{"bias": "none", "parallel_block": false, "optimizer": "muon_variant"}
Each number is 128 + 32 x the weight over its row's rms, rounded and kept within 0 to 255. Layers, rows and columns count from 0. Numbers have three digits each. The size before them is the row's rms in percent of the matrix's.

# layer 6 attention value, 64x64, rms 0.133, rows 12-63, columns 0-63
106:080113091124121060100152162174100128149124148116122095118124097167116155114126137194178087116065168154122096154168145148177127156137143139157131072116163157131054128093091119083136136199125168
102:156059088137134092170102159150118106114132189067118160122160106107131132094125109141120146136190061104127129103078134153090120160147183139150115122117108194190139083093122075079111110136084131
095:135122141106138112133097134133139156161111096106092057141140072163036119177105121132149065152112118128131109174115173139115159134178109181056098120109142142111117154102127126142171144091205085
092:151117098100130190136082087137169071112069126091135126139105163113074152128099120093122097104117135115144091099150142085115058135075107085140148151080100141095130089170185042132109149141132134
096:112108177110176146175087125105075144133147106123041118084086172171133088124149100108183101115088102108160157147100111087121128101115160141083106141079126118096186071140125130121170140130067116
097:105079128071105128071145126185132120129153091192105168163128133166156123124119058120146086140112151158178144102108181171115114138122183116173108211154137128161186110160122170132129127158141118
107:117104117136125097077083115156125122172185120161132209121114096115191102115200122084112127178156097127151115118125065146118152169124139112101038177140105163149091149096107117135145127108089121
097:168189135135160114151140192088113140119139100145081150082119161146119131123155059131084118131084217109127148143110209089103100139106085103133134091115123079154148133113124117154190117182132115
096:112088158122141132119084092105154113187122119140125154168087181200145112197099129136134106107076199133096146085116138120099123104156107074179150099151098107087145151153170181115078127165101125
100:120092057130144140088089144144160156190156121118105131177130144159097114166092174106089152158112163151117085154157142104085148150176073113159186073144075118147113069157137175153140097140156147
109:148149156152157131143148122154126152126168190149100162135194148115113170077128115158182138058149084084101134161107155132123148171120127161151178130170167076183082142073120099091169158116142098
102:099099114137148117135100151111160078165161132152177070148133147157123075145185126113179093104209152113135127069108163090084123136100125089136164108152135123184164096176169154107153156171109083
104:123125115127145171126203080108157131114082116137120073115096121115152151139091121137173131128193158173145116114140083086168129155171098147084125097092158111110067110144136048073146141089188127
092:123153129160138133128120140121152120098100181147124142148167135079194156108119123182094135094100117167118139149066140138137147160080194133210108114141170183160072145090059097102100095099123121
094:094151126076102136100099139096086136118098109141119138148115130131130102070120113120140129161187122156164126137135141064093151148072126100184147144099124139043082192171195113111094159097071102
102:117135185077143085082181103144164109173147122073052082168148144136164130123166172123171096123152118140119127102072158185116129077071144102081094113134125103175128115139148149108120159154108100
126:134155179155081191140092122091169102134111153164141142126095153172137137129106194167150139154144107181193154044143112122140120098128126131084090120118104098041148160143161171128132135142111092
100:120099119144161150220119116120179138178165123119134171157138145113142141133119191093143101072081165173109055100140100117138114109095120131084137090148139146138140137134107062076155096063132161
096:151165128073124147088103155106168123146135116072096097068137146107100166134135152078171131174130147124155115121118121114081071084089176119116092153159058075161146097137183186094157136122098141
101:163178145137116136148133099128119158120182134091135118141080104118149063092156096087151100098113096106152094171111152160177062153177069145115132125113146089162136043175153158143168116101112090
092:148106078180148139105103110115098134128116152118111147044097103116140097113132080130209142104159134149214144122143125123119110151111080131184099126194125071090120132155098058112092124129144153
083:122103071140133143121076105142119153097093110086171148105138092123085098139116187116170125137087071149146171143174101143114110138163031141107059174122167100102118112146083122152164167104110142
093:125103163144118099088097158099146139062129131085171124112133052114142102109111139103125048087109144114133141140167136166205112115137167105120203121123098132069123133175141161111131161198112135
102:146128128120108107133119131153146107120140138165098101173108165224137160137101155140106169125135190139100171111168062108179141124135166112114146149135155090216099156127116066139177134083177141
105:045125128169115123053163122134148097102134208146125148161188140054112162097119154170121138122109136135136119114107097094081137155139120175114154154114143120141076174112064182134139157125156105
079:126096108097147138119176135139197078139137143177172112107101168141165157145148138141197112127097134174133120094131091046117143128114156150120082081159099161167143190143126044100114158137130144
096:156126129130149134095125112073117146111056138173149098132113075059131144080043192135099154145102085150132108162116107116112067122065090095084103153079120143101163135102148124121101148151132112
094:157147178079186146104161166124140127090064127128125113115087132140133223118154106140099118175143166118112134118107118120109063096111137119092103149168080183140034176105125136132135134122155120
108:093185158171156112146118137129088150095123141171112148158112125089139124122130123165142110164018136165103117131140152090138143142114172165084118124086107105216118186111093099091124135106076161
093:152087086139180095141104132123072060138140154114131163113158135159144172115100134141152079044132130133175192116153157096127121129068156125131106122115148189155124101114095095185102097187099133
105:066164160134128140115137112085142150161066092070132140130137099153071176142100107078112146124153094155129128105109127089114126126185107130124085130098096144068107039150163151129121157205139100
111:183179136131138145109184131157142090055167102179176122133117152105172125082126142092136147059146076142114144079106130047149099157130127109136104122169126101202121147143123083149098133128146122
100:124117110090197159120124113138171112149128148074119101111089143138108187153098073131202119116107109120087106178107185125128105113116154118125156086074102093157139085115190084093159139134089069
092:152182173134198207120090126154121165113135071174095126145108119112153113114109154148116121121170097149101161128082104063151118141063103088165118118168166144125087147109104144062174132131125157
121:162113163114119130117074147077131095116138142078100164124127119095114147104135121170186101122148156143130163072124185216100085164122098117131080165109059090133121175146169098073122144152128097
095:132133097152159071154143146107093085161112101172125125142114144172088121080099181160114091115118104124130047102115132102168115130103192094135167120152195107141150094124109045110176149089111149
101:107107108129113179122094121138192107172120152108180221061120092099115115100106184124154155186093137105121153119147135143114085098089087167088112166079099126128176135141149103110141107103082114
121:157115128161117148143083127175154094116112080081122118118157107125078114129106133157244115108145098087171180107202164146108099126105149106133113091084115073160128140156094137141167165142094143
106:191129162161099140169103096136146131184140198125196171154154111135165120095108111163141128114130163109141117130176177095143054129091100121180155112150146097177139183152144120190101145154108135
099:137161095079127179135093087086116166152115153160125120151134195127116104130101144163171195128112176121115076126125124164175135063089122100112088144083119144192130101119161112101152133210153112
090:183136122151159076160170140121138067108161130142191121163117084146147133141144162189083048094124111144087160095129130152124104133122139094126132109152208098122134127104138079106108113066093080
092:140166119115118129140126163074116147114133092101125115119128201114044151183140127144090112118104123119088136143112133127106128149245090127136163091105117104192076127132127127101119124136187064
096:110145139166134121140081131102119139125124104149165164140145068151134124164077098106126074103127168198083087152144223104124180141139097189118132130146178070123132137153117137162194159105115135
083:121097103102099119143127098101103128127103103086153175098093106123054114154164095116121104071134088046105149174119123222193151121129110079150127146096114122055133160135138117120123089141110136
100:182118186105127137106131157129093123143165086113106142173130117168164126087071070143139165152161084153135155091153144169125056094102151104198101114134073147099129094188134099163093153145115116
101:180096091107152127120135201159065153117200112103094135086152104085101066102180137165165136104092126129073150164111134118131115112172196158112130125154127089143153098102159104098155119098159149
098:128181156146117147107162133120054050115145120129112145140150153125128166103062147065177142101103171131122128084139103092129074099154161222084165147134138127183129125140159168117122133119113151
100:091165138098206152106136120110154208098103135101069120144124091173105147149079138149109140110086116138115171123085147135126181067139137120079172105127092142114131144071140123073098098180140087
117:115140135103057105162128140105136187074099161184144081187091115147130086181175085133095137093158172144129132106143157133103101094147120093093166081118108149127054143146166187127104114142139123
104:148094152140087173168153189160114109118113136162174051151172175141138139176149066096081133144165131126046128125104137106130110101120108128145156106139117127153097144135189086131097110144198095
113:159070127132130097157151151183071109155158138116137147124119139142160119133107149167131082117134128151056126168177138098169114096106103111101159090079154084164107089172107064161185126056111152
109:080096102113135194133107180124104154112142140117150102184093106152101208167167140117115179125172105212086119141193098151149164174161106148099169098099098138132087148137123143126140109151126124
# layer 6 attention output (transposed), 64x64, rms 0.0611, rows 12-63, columns 0-63
101:169138147119132119085148119130140107088077181121115110132102090153160192137110106163153117131132135162128128114144116188202139086168128182158160116036116141155172160170137123058148127075140138
092:123189124109144127139035131090105149123117073116114161149109108089100112167160084166118146138145136129158099109049115133157113103186125137168137173069097126131128193102162086075127150122091104
093:062101121097108114116176163117148131109071104147122104161086160148109168104221125111178179117145080119140148118113104083182192123125085139109152137116092128137148091106106178101141183089130138
084:097113175202118114101154151064143141119157125129127149097080145132090138124068139171094147108104156126142084123168123122075136115200104110091162085113165130156114052124177113126110125194089124
097:153109064106137132144103168095072109149142148121146129157087137130140097117116105156128143131110114201165137085048118118133163113059155163099111125133140131181126103129120209090138168167052120
098:097142225103183160100154139126159153144143142129108178120135177073126112106103112116096098143171171154185107102104157142091151183122158095150092177139115132212100093099132155130156137139106107
106:118140127118156133150117084107145105194116115157111092136126118116178156147138116136049110143136122129176066200093145085151138171085129166156117193134120111140054150098155125152111072133153065
093:176116116153116179122125126107131126161153111070126162125138088128087099093076090024127140150106110198128125103141104148108157119099109116140172104144168113121128064159117160130177123143200179
089:124115139128127138167185094155152176117127126096107162117168121131142176109094103130129128135156149089159203079064160111055125119175122150117115092121142064136208125169106169159117108178163138
107:107132080134164132157172114126155169116160118111073183144151162132120222132162125123178157123174138091183149138125130139083109112169107137135148098178134041123172096130119105181172100122148130
105:150178099139140098113069143161119141057084107075120093168138111143105133140121158123145132088116094102050167078135108148172131171092133161159196140095136122139103190145151158113187133136169113
092:109152146171142169126133145097149140148151116063113129168168145174075064124118145177097148148129138121165128134065156133084180112160058116174150100128139105144112117128165165208104109137076091
114:119128119125101121075206144126180069134126173185156110151156164130152147166107139176155156073124123129053120097147143154143157185140115131103134130107124101087159067182102076108130141124108080
092:141124145144139128105146148146079085066115075062179101143147068108110097135129130128148123137119151129091134109095096108182091157158209115152125140141157164158133138095097081061128078144185089
096:099141127174117160145182134090151148083198162172178127149133106153134129121111144121127122151192122177131152158139154105142105118077165103116140158097137191110063090157156122102169052166082122
107:132184174133100113112134122138126163152095156123080079123184138142109131053166097196192147144102099094129146124101139163101184150120114102151115173135153159171074105097167185114119107101165105
132:096092176125118166144167114117092109137124215159140090154122165118124093148104100064079112100109074136127141081159143047087164111118121106095117102179103148103127135196134144120111089111117084
118:115056096137090075176145167125105125130115137138143106152108107178153191179076143190136126063108139167114100070099143111091121141177079137157154121165169136147139160164096127102105079131136107
096:104163128126049154099146125112083116186160170096106121141115185131074167083148131142160183186099127136154123067132117153136126097149139165112122089167163120127065111110151143152127130125193068
096:164134107130177119179127162105118114138135083129134142195095164119165090072091074191137187103107112134099052161143112153115111166113168124154149092138094098152113090148166162134155172092132169
092:160116122170122184115140100162132106152140151166163138180116106006099153120135129145097171126134161179152107132138160121099137143116128202144120076096125094164119113131150055155121159137176142
076:130128082139146110079066151092121096089105139227132153172061168114146174098133191135082166149140125144146087115119135064141132134124138132095101123136122143142151106111098152121146153053171104
092:171119204074119082147162125088131135077135124143173158093122115174107138117129157126131115132136140143129119144150079138143149099149131119163090046107092170138139160194193162164144167081076158
098:161112117117100136094089140145102112119055116122091050095147152125157148141069152106159114170141072096073123113149122149100139171142101100143116108113142073094167133141058150171096118126090055
114:074147134140180109120157088111152091075150159114110117102117093161145133195172157093080104159088092125153172122149118167134145140062151076168138106130128173097092166087133116089162098124173077
080:085102155185135072069192175123165111163139166115141097129145131081101189152123145169101109129096137126150134089082171104153145128192086176153074111103136115119098135136091122121101068132101108
100:119174202170108105117135120080180156153125164110173167144105135116163114131143176029140150088152152159118139134156136076143138093106143099084148110110128183105073132118175065126135132122138091
094:138197136121079144098196120120110091138095089141108091046069177111102180126130145116106093144109144118090140178128096147159132149141114124076136109103119142113086137159090115115118108130227111
127:095109138138140087151118137100069084132135123083162079136109092133177136186058112118158067130084070140089146129112118157174104146087165107152096145061140191147113147099095135091155128117141164
087:164116165138148137145081175101095142076122155100130146183064133089134104144145141125113100099102185173190120121130144131126178036110084121082106113090157133179174123120154137072097116108123125
108:167119121085155169141165096154143153119125186135105197131150188166096137127194106099065208160116141120131108100101111137159164123136152134075122152149163168080144059152137144126159131139145096
108:129141196171163097111120125158154108160181116056157100129143159102153065116095175153105125097103115103097067150135144138092116180093101082110092143115152155111132112150163074166068092162114133
110:130130118126111120063087150126127144142124120042112158165119174124066154090079124144210167117070124135088141117094148159146139122188144163109133102091154100152105065146144167109135187143140118
099:151178125146108165134133120137150098099153070093176082109130165120111066138071152165160105103138148115113115141125099064090123180057119141122119138117126119163121145172120110140152078164214073
115:114154161124068116150133114082099133128128152128130153164128112094114123091092102119083111141145026149128108068175119090141163146153100099122138112064131123167087156141191113093130137097217134
099:099144174138140130122074148133099132156075172077133113144099077203163135107066124125141126050157141144113104104082113129138141128118101121142171100143119178118161123157144080129114114180035115
100:074105118179136121099060152063141164180159145176109148175118146119132179141032181093116127127109128156138097093147114073094140111175144139147137115139133121164075146130129124109141117099158078
125:140154164134126139037067130144088096089084109151121101136121135133088107110070126159131152136101065119188140089138103141155112093124041130152081151138101126173157116162161123115110198107125135
112:160122213164121115159124102117152157081085086107141133172113109089157152114048117105113088089087138121129143127153112143086084075148067125208127092080110103113131162143133130115121087099152149
099:182107097188086148126150099123117163165135196085103143131154163129164108113086176137177095134133112123150130078158142109180163125206165111075159127114134087107100112114119181142155131092110070
089:089131169127121115129063163141113098076092119132164115124115101166138088109082106100149124045111138108029114154101172119075137125122085096113134124099141161138150192155143093158075114096140146
100:092138043134135088135147111165100112106168071077100143066156149157129156135111136103129141146154072067077157129146143148195132143157140124106145093126135096072167087121108105150106164126179174
088:125072181117095155124083132132157086079112146084165165236124145159103142109151100085151108161117109174117097117104137092095132169094128129134134123125156133124166068150057165108145124099145167
075:140147110110174121148144124151125197113125139184107178102120065124126104088116163194089147120179150112144108168181082068169166104148155154104088127136061103114142120148148159112129187123140174
093:159128156098122151172093116157131169131111138119131152096117185081099106037098094090144122114141067142200123114104136138098081126118095118116063177126149147175117133145184068131121166140096162
096:128106034066101092114081150137080129133173132123176184146110117126131147105156146136177150092171105135144125102081087147144106135141136136122135135087137078160136214095143111159140160084071124
094:094123111109103141153073185121114128153147169119116072155111186162181113172152106125143124145113089105170130042174134216107098145116152100126140120070161167110171164138102096108122116159129140
105:136107088124120135143147145148120177108136155127116139095148187111080156137135156079240151108122146126059180122104137119144185126149158101073120137104136178136130119170105190154176151125179119
103:133127124176106147170228111105140107103129145155131099082137151136116086173122084124125138175182116103082179168127146174097131118148138079097163148141116122077138138148104183160114154068072156
096:099132103118113138147166105167139164132133051085135096062138136155097088143165196125141131135132104108107151140127111130086109143214143132143158166065191101107153107095124104152052155153107144
114:126138113134127102126051114138097112112132093109131111102075132169175171125065141155209077106119098164083122164121125133079106120111097155147114121109133061174158082151116118079103174088085152
120:140113055076142128140152154115113117067141154152093146130124194102098148180154137158113094123143077138105103211194137130147137131164110114112087151102121123087128126161051112132136075073145137
# layer 6 MLP gate, 256x64, rms 0.127, rows 0-36, columns 0-63
100:122112133139127070153125088150097135088097116127153084126095162132139144121110156116163093158126073171054152133128119114073130081135169120148105114105122185172107199161146126130174111139210192
091:112147146120118076113167198150103145144107156096142071101177067147118181122076126131101131127171110102136147185144069095145086106138207110144147055145118095140148115143150126145079156146096121
108:144144136193134173157136114106133142128135150163121104147123144103203081040116133158156096128092166110110143144109139122058132129127129095158206160082152155191134080136141131148189161150117107
111:017083138102121144138142124128156128076074121129157137199128094146140155122141136101083144118094173146142133173135073069115109121142191135142159124167168155084146059119113138101146101143121120
104:143103046148138163131178133165165098129128114098142152137097127101161102156155170149136064139096164182080114157100114131161113214096156129139071121139154093125119168136094137138162131189181135
090:129053142203158155119096082065139137151190126102098120163128155109063152099148114150122120104074128108153167151121146148120138172117162096107119059126144139107135143116130146092145114203067141
098:168188115171168130156112147194140104107127166133127112187059132114074145159119146137133106090182108087096120138085210072127126139120143195147122097139098106108128163168111111120121127102150080
070:073049170118145141102080075128062098116079118097158078076135106140089093158113107125098156123107154145125133119140123149131119155189122174164124136146117134100099128120129163196064070139106129
107:133156142174125123159128076100127067125134141142158070114092128111103167122122162054156127195122099070097129158118154127087163166108163110160123078095142094117102107173078136149177053126148120
106:070099113156131145172100110085103084120177121152126122178117124124102128081105176130152127108119085104164144130039084109110080134046106089120140156135103155177088096178090144100130120128173118
099:085100119166164138185114123123118071173111050154101142106082103158135150163150163134094070125139151115130146148189137178168122149125128098159196123165098113120131163098114116171144110169189171
116:130117093132117154159109084083144101098135138126164203118089090182082159039109142106086090112149164104119133129110082148147115154099168134125110149125123175112141146168178123126127178195165078
093:078107132141143116179152107172153168179142110143118087073148129142129134149091131105152119101123151093171120100197122163165155207151109132097106104056186122103148137143066114192142155152136148
105:127152126142097127173130039088143118090098087154205171090135112133146128121114154117142162122136176136126098137104128152084121185105056151095131110169138116164171169132140076117091174152092178
109:095137118113118107180076104146081133181110154129157138166112093137116128130156166136095154103123093151148114148151087094097126181109096080151136130149137083097084218179093163199137111189113115
105:124112117168160167121102120137172184114143075123124082149098116142093107138131133163093144173140135082119108078138146129081118156135142090156199083129156133093205093156103069159153112147085199
107:159145117149075192122119098148149153102118169144138089072059133119158206101085143079144107153144130061176104116156129080102165101151142139156108120140122087167154085115121092085124136130081094
096:156148142157152178107109130105124111097161167149130180162163138167094177095177159154139174121128151136165143215069101139139145135106130210107106154117090153151089095091101138169152152099173146
111:055135080184165146112172092163125131124167165108083159127129160186138122145163201117172096126150154148147077149095126150145195111152135128100151141103154121112157067098077151105151090122143098
107:133157134105160097099150120132117103169090091111181138173141129108123190113175179181097101121114092105162174087095129158079128119097092090127051120106146185134136107158149116112131141095214130
101:078191108115192105082106148124132165111093127162128157211153172110154105157150146154109173111106147061185116167147092166106133128139134185090149107137132135153074124070122129165131155111157128
099:210094142144077168144131114155108143114158137136112112153151137169186087121116139153064117089193106115140140137136182179092156111155106156123203110125080075106087108104127106135179168142126107
095:129183116053154124097070100089136147119157126105151121066091087088127088077150123150129126162145171131145129136104171126071188133164111135154122075090093135112204162119139128136065133142119152
108:106081119111131148040127118131183108144173130067120115188108194129159106096142114119088166138112110114077102157197152149083074113159114113130114148164083114122121048146108123128103120153129120
099:140142107100089086109109198143097125081163122185151135107127156143078139137131137127137135165107103089141085106134172131131132132182128046140207101141156132073133140151155039136125125144184131
119:084173123109140068158162123082115112128128175109135102077102201113133174104155118140109115179147152115135164101088117105118188180142185101100128094154168152086125128047085124090118135128159139
105:097138106128127166111163133158113079178125084171202076129134171104101114182138168085097107112102113102136108133114138138153194130058154087140142094148095136081149115090105195162106097104156151
089:115109099087105103196097161140112108099147155129142119122117064107124075138178195111128128141188117080118157205112139076160173101114165153116162179160115115103088159093160141099162103125108156
098:172142073111140093190168096189138129118161074120161143112121123104159136106145158133088098060113177123125150147114110148150098118147177087075148094128168160141165136130202088153150085118075106
107:163143121105136131140135191130081143096156157137131143127183060092151155153080181143158104191101092099139082064090110160139162136139113154130073170091176132128074125146150138131099168153102085
105:170098118134094094111157098108098093175082093098160114157109123109158110147062103146115136143074023082134120112155156150153161163151117079135148107101146135180136125122132170168171104179166140
104:139134186142067102081166161123175165122174165106135196170099101130098140091112159124093174115157111146096070133138128175098065131131099155156106133091147111144146115143150048123158079139117108
095:136098108143112151108120172136111085153126054177164152176124119176111122152162081192139100121077141121183145132134070074092096117149134058181157107125122135128082101113142132113094090176122093
095:193149060143163172128123064155119142097145073163094173134111163118141151125160119156113206150123136170114112132138148115199141108187140157119092122160137064107159136114158131158156123132064115
089:135164137068123057151089068129113140191141132071177147115174124138061122113117134146160126095107086149096167132083100096092140144175090112094119080091108149152158159135123136142135076112171166
099:164171127131082085087136168132096093100120185161164054117125157097129151126108149158146139146099103172068125075117128161109162157111043105162126137113177177149136069149101126176110131104136127
086:191139140216173131109170118137152148084161064116153130135110120132096135079085171094140146165134140155142094194116185099128099169132155127192125163078150133153111091146118127158165110150088136
# layer 6 MLP up, 256x64, rms 0.121, rows 0-36, columns 0-63
102:115189077110166182130108178129126090170148138202116151102118125125109102129101144081090139168109163070159111184145177127143118163097113127153185104089151125101089131143117146123084163192085141
096:101112100104144137099105161158097139139121122142134142155147155095125137084154130227149170093136096092082145147139122137068074124176094142138153103133148073079104146083130070152127041112157153
105:142141112159141115168129098142118155043101113124110161113128096169133146134142189132125124075133127135158139120123126144103214089175136123124178154048138100067177155162121134112166127077175083
111:123123119149121128135067077129130130074067163079106156092112090094115109193168143106169123130140171095137152108066163126147197104143159102126099158085177169110145117119163172094137171090107149
108:161128111137146118062116109064077126142133098100102135120094118149100092108109197083172112175141119112063125157135133151086135158109138126083103092160074139138146208116140153103117191136173087
103:085120132093140071150149110158136148105093140161104112155123083162093170131163113106131122173153091134121054111182072111077110121143058123094170151151130099117140148116135086092091169099067181
099:111109116091163115149127119167185139142087144099168132140178152076105112098212152112162114113054134122128068106111109099074149181119174091113125125138143137101125115129148172105145034128154114
084:206133109117129092076134117075064148179095163181136085154221115130142102083149107075127130091113109117165147179113125109139147140153075156162171130146121147144090137128133186125141141118134104
101:102115150062217130127164119087133211127115166133105142113151146105190174110107107137143148082117177069089124185103184118123137100145156105130098109120129168127111160100159152182128118159137140
089:106091129086143113148145144134090092176075126138076096070150159077115192132097110122097076125106131166142123165143106194080106159142165087111091109105101138159123169136065062094136149137125105
106:084107193065105135141089159156134126160131181122163139133164099132141122131115099096112171152144056148139112106115111122071113046133050116110179100141137102132108127116147107134143114080205138
101:120170146108097095119153160126178117145150095055119032075140175136133151129101097111199160122088135161144134070137128086139148115122084141122160118151085126154105078075117148148128093082112154
094:149106189175115129042143167152148108149180129102111096110133098105123140083100111084142117145144167135053175113130108129150103164163112134046120115133100161140084070142077119087117147164125112
093:089109110136154096141157140176129134176201157204155127051197131064137156157124156157101126129174145171191158139142079127150129120164152075092140112152136146131129100174104118124130116138103131
102:155149134188149104118150148086138180118123168141089114057112150126104150107090121181177111102099110147081155145078107110123129086211123085156109129074151115101106104173151133163072174153098128
110:143050142124162166111134099134189140136114088140115124130093100102131123135117088154116131186138181101127089082131140153064118165149115143161133089139156164104216101174135114150156106147080201
105:063134158120109109167117148118095168111072130149094090118132148163148132127113143125176131187118129178105160087101089176124184105048132124117185159125126178112203126120131144066153122147126167
102:150080140142117112113117127175149130125138120135137098144136160116106065176130135102170106103107165099114126060212183103104148121118183140099093107124124133062159214146114089112055134128146130
099:101099091183150134125133089129112161142132096102081131106167106129151127161181151135150128132100203128082178205108154147144099104147159122146176114126129078044163131069094108111153103162155108
097:169206146112152135096111125131124140160154143141174085116154194107178089127160104123193127177082133127148117127117162191116157134097168077177116143123128036102105143084117160119132108128127159
089:127182138119133145189147128108170151136129142162112168156144114169129175111174121095146111158198149168132164113074124140151135146143160076085139124219054151093146127148154151113143145072085135
101:106102119141159152151095107125129146116142128103106177155090180153114083148105131136125168158130175132142145095155093112145070142145082107116097195075100137127105177177037124108152045166122144
105:127104136145126065134133130148123094141167119155132160211162146117182153151104122125147112084211086140136177139119090124148084108132163133087132120124148145112142075060140204090089098120175104
089:105071176093081112161107160134098122098090119192124080147104054123150146142143116099136085128128122101146157088093140084143180070095096102136061186122138140120124165107135180109100087099111130
092:077133091149184119147157113160206140119145159122098100127105109131140084144086124162121161071152149128110116128095068115086157130078142148121070150105128130098173135118046165153102140107084193
124:070185127085165078068139128069116113174077184113104124094087115145119149108154087167110103149162159135111157117126092101147147118141136143127110111146116146102151120063066126083108110120214120
103:098104169125104127162123123120126113115149132091054107150082122126152163190103074120114083095140133121140113180155080097150136151158168090069140154192045133104107128098091156064144104112137132
096:120120117146147138107150173149158139160107122182131114083182165153106150132128108136131185140080070167116116160145070115164143158094146126102196102149108116166074134091149176161133224129087125
092:108168203156126125173143044066121084118059080087113099124132119141114146123123109114094146142110146111109118156145156122153128128145140132182143183115120159087074187132116139153152162114207138
093:124105107097067142135118044177100155071193172171157128120154103097119127085088156160135155107152077140113160087117137120182114122167083045133147114087134131157116105124127178136130109139102129
100:084158148108142114077144141174142181147147226125126180152113118062199146123130114095107190167122177133141178156098105146119147138118084136146086144146104120201092114161127136123134141113111141
109:101152077061126147134137115102078117196130131162109075181087130184106139115119082085135073146063063173119151116148147061159114121111137095096152124148088137120077146127135115128159114124150103
099:132110140171166128125154110094139133078156159112114140116187156146102164139141099184118128112151127090122134138127129090124173115158192107145169054139099177057207198124103075120135108096134120
091:136137056144120108119177112147157134089095157129119090118093128137093117108150185154165165165154149054069133164137151149112168129147148141100139080127164063103191123130065111174091123144117082
092:155159140066085133128111148087109094134077112132255112136102109118140136076128092076154100126154131064109123108133144140154098148107072082160118091125147123139161114117177121113121102135158160
101:140124098128135118123027134120094108146131082090140157123137091153089140140101159068183160115091150108189150159146152121188167112204142138139149160127166050161128124150149170097119107125138118
091:169110155097128120140148129107172135120175145042107171114148135085124175083113093124149143140154138173071192084139119078149114114085128168182107159090075086185142148123105104102156104113137157
# layer 6 MLP down (transposed), 256x64, rms 0.0848, rows 0-35, columns 0-63
103:135162142085129172128111151109115099161140171167126129105158160098143131100118138140132095153082161083101133194120175096084168117098149116174150076059133166090097116168153116131044177131150168
101:164118196115084134128129123146129124128110167141147092137113118154097133150094104119128120087127171117074065140206103069176098110116153136129145177102063129136144137200117182206120134124135093
110:072164166180137167198132157099134151096128138152169115148134145132102070039106147147137140082126155136109149131123126111113133164089136068153151144056118120147136061182130115115169115184116130
109:176193108127152122083129157110097102223161142162105113130126155133107081084085069205120140119167164134125160097117144151108129131116064129118074095140134122182125142123099127117122107104193130
102:076135167148126129140163191142161118104148176148133146148146128137136125106167130151120052203152183157138099122136165134116078182083158084106105141137167102156138204151098108167121126145069149
092:108138086171130162074120196088121156173086143110129134136148143089066083136138070130109155133140161113151163107149141120175158096134127155187106060133100139161132166102116135153106158206175106
100:166117117182085155091139091088138184168097130072098110135094139111137163130155095064140087118103168144135090093184123128136111143139120177119106156148130133129086140113111134144155202114030157
093:148152096179095142186159146122186093147197144123141154106070166119184172133080167195126114143131107111109137111137111152110139123087127106095131116097141086092169077117125069108149168160180144
116:073102147127153146084181121173139172098084122165135159151094110146172157112090114126128146185124104080069128161057168080116149140088106130104191116071076131100141166133140135125151107168115101
104:139133073206121135130139127092146073153073069145112135143150126086075136137119187147100050103127102122153139172155047134098112143144140133109130086113133162097121177135136135122153174125063139
111:104133099145144144157080096091109092148127076073208112107145147136120122136118178129127062169197117180174149139135148207118106135184110114130163093121146121093127134124141117079176108106160096
102:106162088140163156130086200121128142201054118151166142142184094176110124125156138181078108099161113139122149114116122215109150139135117142117120098121063109160079134130148096111104089135146097
108:146193115096146135058182163136130106118153141151136074169132153124135107099145113102102160148128128160055157074062119096085132097165159154177090114140109125159085123141145153075064139146113095
105:060148107120160113132054089121128091133186211114089158166151130085147120135150096111178121155096187163115113108145147135158075128147113139129144183151125184160153125117100150167171115090128092
101:153149084172091126117133124103154108137090139025090095160130150112134156096104095167075185163074150163085155146098145140082151128127165172126175107106142112088159138091111117178097160124106159
105:146105163139098138091170134110116116127083175150149105160141154126203119128168142095128140128097101178129078173147134162099100156168094170193107147137136078067135107208163172142107163122141088
101:163159146122077135121102085154147121085117121059147125085064086094108162105133109106104125135180141077139111159160105126157153164123215101177082126103076152122116101146139177078145107122139088
095:114093133139148076104156110125175131217142190126119094118135150150095179118134127157112107182151081128086161181123146180109115136163128182166151090101109151108064134083139129130187153149086140
110:125106182117118134092104147122110128171151085108127113137094118082105117127164153094122136125119120122164173164090224147229151119104144133071100190107131136117171120133158074084149089090123132
104:060088128175181080145107116166170146130150112116126178086096170143127113082118132174106142163154098093161107094102127181115144124108123148189118136091091161105146108114104091147115104193165058
098:135098104152119130089096109165151192171096116116064126158095113130135147121152151132167153099138194172163125108136148086115104103211103114110169163067173118092127156119196166127143083092138117
101:186122121138099162132094145110166103204129105189163153104128106102118200099117117104146168125099120153163109108139147085110179138106151193149176094118168104123164103061157163126078159119142162
096:176162127137131130112163119079160135164150178078107069099159104070101128103078121168119133142152142188128133123127156138145164083100127186188108066102111135109114149103105099154085113066083162
100:169159071178098137128130158078124107170144135091158178127158113213132101122127121173125188103126161152143125100143143087156104203142119125135194114104169098165156201133141109101121142146145147
104:060139153151103110206120153151159120069201143147119150120102099116142101084101171110121173120146156157151089080133093129167187127154083129147146165125167109098137163068084140125143166120095159
109:117090134137120123076194163133107110158118147101162091094169109111087126101123070189134136063153151181092136119174140093139089109162148142202103148113122098144142065163101107106136119096065113
102:181154145108114137161117135162131095143071159164151146124093115179096140163137198141093112128151120153134081109154083068119093106134215120065113123139160152136113198164099183118113146142145161
092:163136077202091161148101149147109143135091116070099169154120129153084088124118171078140094123164158148074088081095148057145082130084144096098119112129128099134152118178117153188141101108148136
096:161132075124189088195145188155127120111138108173130108133112083127172095102130143087068151078152124150126165119101067130083123143064081108153133112119110175174107117094141129177149106144099089
094:100126148127195115077120152157109142146115156096144184157097200192138126142129057114155131082143086108081106126161135087076133054146123155135111119136158159095169160144150151169154101118172129
110:118180141119141131140183100092136157146094119177164138081090107156110125135135123059144199138158153147178232118129141156137184149115114128128155112148159150099123094152145110113092102152206111
103:140155163130128090177135135121125105186125134112188143066153111139180074045113089162140134177163146100149135073119086090091142136160134123161101167124164131173132094124114111131136137152172053
097:146173107089102165051147135164115110169085074094127140094114071108123098132121131100110112133099143093123136135135109090127082133133065102072059110111117078103127051187131137093110096146116105
091:147084149096172134128040124126142106204086115129131154122119135138204124166118063121168118115112133160183134117102109132141060142153158091116089180131096169133143132144166150126185089155135104
101:092083156139157167136119147255161094147149146144168150151107128117086116144091130139157139121096120100134132059138119145082108139091164116137152123160159178166085152167135101157124143123161075
098:090143193180104127158076159108142120114095113134122189148110168155179141142129169120135055133157102146153092143096090160079066148156202089074166162087156103139126124140116113135118155109108137